Each number is 128 + 24 x the weight over its row's rms, rounded and kept within 0 to 255. Layers, rows and columns count from 0. Numbers have three digits each. The size before them is the row's rms in percent of the matrix's.

# layer 3 attention value, 256x256, rms 0.129, rows 172-203, columns 128-159
105:140107127091150104101122133103142175106118113133142056106095141163117112104146103125111114147152
106:115162101154151130167107141127160115095137128122133170168132101106120142119084115163147129101088
095:124132131133178122112126136080143163091091144125153099163093135138150186143151142123114165111116
097:070154141123081135101140120151133107137140138147135079128171122112128129126111156115138179140151
099:106120119131112140127142130136156106144141091117139133128109108112147121128163126154128106144113
104:145092149104145090121112160178153102108145123150107126115140179110154119134122079111108104165103
102:073124135140105161142134137119119101105076102102118071080120149116100116117132088147148152105130
105:158072172138132154079105105133146174155113125141119122141104165111126136131141121117168142162098
093:129124129165138092068115181143180135147116141099121111121136161149102133122127095137130151135162
102:140131102100133094139110129101131151129092098104129111091186146123164155172109099118084153139171
101:170154121130131156151140142133129098137177108159125097104125160145092130134114148148139101122141
101:135116132127118113119119138113152106159156150150135122115132133153141114150091109153110142138159
104:146128163124126158086137108116127112156133111152111113109121146125132151124100126087167163113127
103:171134151161138166154137155116109104112142131095147139126103103110115115127107140147092092147113
098:124108176163145131139147095132115120111114151089164166135134100161129145124121139148143158151116
098:126179128136117131151101114162157161100136130113144067136148134135144165100130092125083143113101
108:150154160128123098176120138094091130131110127136159105124109114146178124108114114141136100129113
096:117144113098137131139126124137126149123130146137089139137136146088137115108141081150140096075087
104:113096121178127147137171127130173120111125105098103133128118124176139153152087170128143120110121
098:091133116144089108150148130126099096105107120136076134108140147091129111139125151130105144131103
105:152127146104094175093139088144145145146167157138124156130098136149157129153147107139120142106111
103:115136124135176165117136126127145127090095126141132106108126127137155168149129121146163112127105
101:109148106147127145158144121124134137141178141107145118210117099143137145094152115136130100147104
102:088152093129145112099115158126164160139142088131142117122190109149176144096100102128150149084144
104:131125133141123086125118091146103094136151150149094143144134122135128110135121127095156160120133
103:123095112163132123139106132096137112096096137109144138122098109148135149108147160119114072133162
094:138138109125095159133180152123128140111126105104079133111131086129114119149095082133106116162128
095:149164096117094139129106147156124154144102119122115158137120183173124125144143119122157121110077
101:138164107147095110099096121147102133122058104117113135110123116090127146139108145112151147139166
097:131079158189162166137115119102101135105146109129108180138111069123153108090137097139136098158163
101:136142129102124092107112133164105123135158160125144124074143114157111125169117127112133097128144
101:111161154140102112116139128112138155118086160121150078143128162119120133136154134149151073122152
# layer 3 attention output (transposed), 256x256, rms 0.113, rows 172-203, columns 128-159
104:141094119133135089140118122130111132115132105086135123118090166076137122139118129135127109123101
103:120086186114113113141106158128125151108096065127108131113116131131156105158118137091157138143175
097:136158141128133135115135106138158125109128071094143124134160141168154092175078151133168119115127
096:177115110109124156177094093127177124156094102129118127111126137125114136138132119054108120128116
097:128114106113133111106116091180099116158157170112139109124159143156118147142109115113154125139089
106:126128127118113109107175131117134158111107136133165130122099109125097104126133137090138162170106
095:147144092127143135119128089156137154153108145130152102093098144141139127115125160100125135129124
097:124158120186135155145166121165101144159137099139155108116167137178153174108093153124141129060096
091:132127080109170186161171093150115098105064131169129120110131128140126120135089118121128116063142
099:163112140114120109131132113182132103124122142145092155165101083140095149126090168098161084127087
101:113100170150125152129127134155123138115115090145149106149125108089126175156123114124136152140106
103:119109113164101120154152170116070111136130099142148182120115116135121122143118106172126153145134
101:139174102144159133128110118167148150191145108095101112149131162100127136101152106118134122126160
102:126135137097140084136127155119167133109135148151100151117124120142159121127148098122138181134129
098:126151115111140116115165129108148140179118108101132152108113110156129140138171139118085149150148
096:123126101145128165127151085107136144129132133134098146136115079130091155151141091135148129128144
107:103080119099140142108107138137156132138188096112144153116122112112124174109153125128135136157110
094:136122129115105166161137090114105105102116129150120157083146144126146112143108141119106109139166
106:120178138109126102143131143126125184169115157130109145144155153093113119080125161125126139140123
097:124138132114129142124182120126128119142151143137116138091137126151094152110120175112132137136135
109:123084097113116121128125125156119147138122106125154124074137149131113138132084168110177074105182
102:122121169103133130119160093122107129126119168105096133130122073134121128106105117134117143121131
101:120124173084100116130145096107060165114094131112104129105096110123116103142106170144157157114170
098:116121134086127096154116129128141162157146134154129135117121121109083133162120098128087106191101
100:114153113105100158115140171116144115116096119093145141115139149103122131133134121121103140107123
104:140105157091138123103109138137118108143143160089141131156164142163114112143162069141130138147156
094:113147164117112122136118177150127135147163157151163145147162104153158143115184159099122109123162
092:123164144134157136122160137098111121126128143141137135108107131115131153069123158144097164154145
099:146116131149131106153090104104135140147173167172147127100118136136132140107148156150087130112142
096:123152114122102100121072096167168140117140147138136103121166124206103123112161127131131145132092
102:153152128123142168168134091123157122154140152130157113113146161121118138131158120133136138111131
106:127084152155081113168141110136107115128132098173121129083150123086131105128110116099134160151093
# layer 3 attention query, 256x256, rms 0.146, rows 192-255, columns 128-159
093:155145159114131093119171180151115118099136115142118143106149164144150105119110127115125144100127
086:165110137104104103168141150137108153117160173174099130128138140153140137108132134114160144110143
089:186123141099125143114123059118087145099141146095123122105145170139095144131106136121092121107137
094:107136091068119114167143150156128120095133137167122118085117174108109128133140124144134113181138
082:117154082152108106159139089140159126132114153134143134123111126163092129110112210140152123115134
092:095115144109176137116136143127119089112112115150139106115095102102099099148165131120124159102129
096:118198099131142141139149152164124147147142150134112138140133112165158169112128153125093150172139
099:118156123075129158117111119142112095117148130122053142148165101117146130121103123155140114137101
083:143153144139118127140109170126117124126127149103163087096129098122148162110182120165105126093155
096:137139096147165120115135143125143091097100131134119106178135170131122120103128152177131144160113
085:165125127110205117136138134141149117134145133138093107091162108115099138105133151161132108157163
098:191124128155125164139106160126154117136158103075147122091138168123129106142161163135117122160070
094:148096118131127149129125126138133154122185170087121066082135164142147167137124119142092127134147
100:112182147170111140144116127098143169097098138140114089118121098104099126132147136159114168126166
103:118139139087127141097123152128128145129123103110161128128099113134121085183107122083110172178143
105:092144100137171115140106115115130150174126150154126124155142120151133160174127139105124129164153
102:135124125091115092143104101165099130160119086100151161150082137128138116163116127134154104143123
070:145195113169127143088120161109127145109110174140154127120147148143132129100108106153130135156159
107:096106168125122104115131144149145136091187116101134137154118146108171129137131113197125134130094
105:143161160093144081134128122124135154133106132135124113134088114149141102118101123129131140135146
101:150149122130116129145116146148138169141116129124120111178150109142173127147147109115109112135143
097:103121110106126135079131092129122185123140088124133111105129126146114067175131090108127124138123
100:130107095115135124148132118110122118111150149133132123104118118152125141139111161119141100149105
100:134135138118130182131126116114131145157142133139125108111161192143122113158125064158106140093155
106:139114144114127098114152100132120136125090155131130145148137114106128116135149132130124129086105
111:167127116124121129100100119172110121099117135186121110126104170097100116122090081080148071159178
109:087133131184158122103127110174087123122119098164127115111137176115143109113082145087155124116157
103:121124125145192114126116137115159154114145163140106105153127147121151103126136156152160108111138
102:131152127144135145153109126124133103158081131083115119126123125121146089161099067115114133120161
104:146147129145143104130103124149118144149135104151106096127146137143155160117123134154124132117094
102:183132119159118116182157085122104152143151137158139130129092134091153094164132126154154099158088
101:142099144102121128163131164102115125092098106109144140096088151132137123122110060131131083082141
086:133155110107133126128135117106140137111118129122144140135125171153120133152139121128150121128111
098:104155088175160162094144082162092092119115157113142138140069152146119134149090134119181160136141
085:158130091122154116121113122123129121151149119147106134127131154143163120137122115120062140142126
089:125142084135165123132088133117114122099159170120110130148141197145131110147157123149129118145100
083:134146132170107136102137106141149173091156159107118144135124160153131109107138119134146112144121
096:080135117132149120127087144141178142135147135133075142129085108076123096159177147118124126137121
081:118127109156132115125118101167137133171094131144100118144133131119105111125167133121152144101097
085:120118109142138146129139113139111112135087155076077151134139127095153146162092088125123150126171
098:162092118116109172069154172134093131101131099103144161119095138101107113148094110143143150106146
094:120112145139117134123103110097136145163123097110127111088123122192117157141138138141108127124120
101:103115099131162118101108103157129096158094140138156182129114137120117176116140134182136136110120
099:118124088171137135120112139121124129114106149098149095124123123130082105102141127137136107150123
103:111087121116130102101138112133147095116096130146126090178157116133121144115110141147112104087152
100:144124105111121132140186170107100182137149082115146111108129128129104164092186123125123146111152
070:110039147127165131116117124101100075128141085124091133136069107122169135153120105165107145119151
099:192138122128160153126104151140130108122130127130153128119111114114118135125143163150122138111120
103:128143126148161136138152143129140169151106150086117141124096118148112089118153128114140165130132
072:125152120158105098165095142133153166136143120145172136132114133118112126105150133125171113154130
097:159145108123095115125117118175120116114105125125185104095160108120083129138170100113160092118106
099:125198117164125140099122132160160163118146137105146144148124131134092142126107112105121101105133
105:117149124118096129128130185136159107111123127108137117125114116116120116110114106134128165132146
106:154142186120136117158119134104118117156148099110136153087156114116099140094133171143113148105146
105:102132132084138173131133131138143110123141126123052137116106120131142118126109136132127103124096
106:136120143141150068128135095174133104161141137126166156071165135097145114147179142174117120144088
103:115151105088142106142162138127149124135093092091083124144153085103124105136157141144172134115137
103:121156145070107121136126171146095154156155177094140140181106105079139171115103163104122142098124
101:110122149147129147081146072101114140167108176134082106132119125132160129096095127178138111148127
104:100154126136119109119176152120114144134134136125114169120155119123125144128126100157143122138148
112:137149130146115129159147088114132155145118120120122156132156133126100142198124095094115134155162
112:105127123156115153133106124118138137110103109128138098142096125141102155120104123075150163099106
103:135129147153102149164125094156106130110131125100118114167152129119171145117109131106111108182088
100:139147154160167108100147127140102086142136166115156163154119146130128137126137117129126211132078
# layer 3 attention key, 256x256, rms 0.142, rows 192-255, columns 128-159
092:113165131111147127155171143143136149101115130144099147086116112108147133139140115126079157169099
102:110100108147132109156122111112144140128123135126150099146117125122149098115113118148123075161127
099:101183097123120107138161110137173160100104113189108135130120120085128115148153176124123117108108
098:149162127132104187113162116138093145128110128114111158176111130131108108177080142125103156136132
101:142136136129085117102174136114121128124092141111103132165056113158126127135138074125099125161119
102:171153138160125124131138088115103124121123082104148150105101136163137132136130126127119092174119
104:126077160118100100116128147089093134112126135093102161140126169119109106124137124112113105135138
104:111143136134157153135151095148158137173122163175133147123145088157128129143107095140131161116149
094:136122144188140102141098158108133114157122140152117148101154154143116164173088099128122136149129
099:156125160119089104171178084143105168164140139188117152132146101134119096110156110066103103140114
093:164127135119101137150130147113115136102137099141116129125122125099139152143160150149141144105125
100:155148083095139130120157144108167150148140116202102120145148083133117142140106136116112144140140
100:148117108130135100152175104107165125151138115135074151125099124136128136085103134098120119120131
102:109143118118138161110101123144176094135112138120113120118160165149116130087150121150148098137142
105:109109152120157136136166145125135123159113140155116080137141110084165139123108151124082150069141
107:128152142051130139138094131123137151140139171120138142148103144080134134108148143155118081156099
102:107123138113096182139106139128167125126089101165151100084120117141153157133111098147096081128149
100:136115130172075114138085154078123143112093122102140135113137157178100100126161094090150105134115
099:140105136107112157130120126137145130140126102135133099152137128153108091136144172156149137154113
104:120151114124132115135112139126142132129135115088100153115133165128153181131131173096115127136147
109:100159112116148101117107124135119101150090094154141151135111132107140140136118104129136137149095
101:128123092127153138124116141109135127136104174105146113129171147153136155116137137136106123143135
103:116156085159132148140160115112148151139067147108132125128113113128141141140104155155115112097146
103:098149139194100112085145128150129090122081093134140136100129111141102104128122137200111153165135
100:106111075180126132142113111107112104065142106149130100141112144119132101148118173167128163136126
101:110108145123149129127149090144137109167146132122117141092115102158126131157115113143104130132116
104:135116114104116092076112073136104126116135128096114156145113121106078106132105089148126172164148
103:083182103107096066162118116137144120161115133130140113141132150111136117133124157112125142149096
097:144174132092124139098135161103096147089143121154145156144120084072166117138120108131083132143146
100:179140161127094089161144128126128119118124097131099128095092128152134135107092141113131135160056
114:137170127129084116129100171106156126123142150113147117132084169146140132137153148100122125093121
103:143139109126143142122132151139134145113069133128148131158099154173125114175151126130123115106138
099:120150152108104106124133114130099156108101123141131101130130119140115115135111107097146150039139
094:145125132124128115135113153140103173121081111124157104118145142159102097158127114149109154147146
096:128160119112114123094154117132146127209108150083129150110139115167131175117154115154081153102131
099:128136120132089144154129096122135142158105123148118129096102176099122098160100136152146132127110
094:094163086132140132113097129116110136082147129127154087135165147170152144101147079111156086104135
099:129113104073109115153138101096147100174145140117138129121114147103127154106102132164088145139189
088:122099088142083088053097143090128111133133136111142161128175130142122124129148124113145143158149
094:122149143150150145126114123142102066124189126118132134114147071100154127142135110127113139134161
106:142129162103135117156128089123159174091092092145157113095173107145090083128141121146128139109119
096:108095112113132141116180134138110083140141115113132119145135158155110147116147150160106139124109
103:130157148187111124156152169097138167120075116108161143162111171105126127161121118149155095144114
102:167124117138104147126133136112094118118173157167115111125102130161132133133108136150073137152108
103:146141139148109062101109088121162168125173129119137172134122126166132128103142081136109112170139
100:130172109127148120107124156122089174099088139143110145136163144165127124144127106145101158131118
093:141107129160191137125091179170125116143086122150116093106147127148123137152117100124113093090137
097:138123136130105098114130139134163104114119073086129114096132093120161115169133116114115094152153
100:128141183120130092097135144137156144137115080144123110201128145124161124120116141118128172097166
098:129107144108082127151142156137166115102142097131112127161079146133120143100153130123148136146121
100:118124145145141115104141124088109151131143114137135189161120144103156118122124113135160110116128
102:084109135145136119101093103162109088132156133140159132124131097130093135073103129112139103126098
102:128110141087109116089118078093125117094132116140096115118117102138122115100116103123097115169135
106:161107098112133122149112128153148148103104095109129151142162117088133129137138125114108135107124
106:089157077132087114136107099142104109078126155111135175132131130115144097137146145109144130122125
103:126117150140145119126137142132131115169106113162132141152156131115158150135167127145139164111100
103:150137153162133152141112106117155122137133056180147093151115146067140103126161110167128144113154
104:150146143103145132119125157114143127149126157035101148184083123151137094129123143120173188121149
099:098126129117105119134098146124122129091142109102105114127145136145129126121164109070086139187114
109:132096103133129125149138177168125126092110140162158142110166135127084130114162136106103122151119
106:119129140116109182108136132151165096129095095143110119140121116117162132084104141103140082094100
102:148150134128187152099139150131102108121096115146114147139115137112133129119146087108128130124164
102:109108140101164140116148151124109103131132145091076114157115111165124185152116117142124108125091
107:129102115121185120113124158090146093154145112157144091127147100123139126182131129130126130113147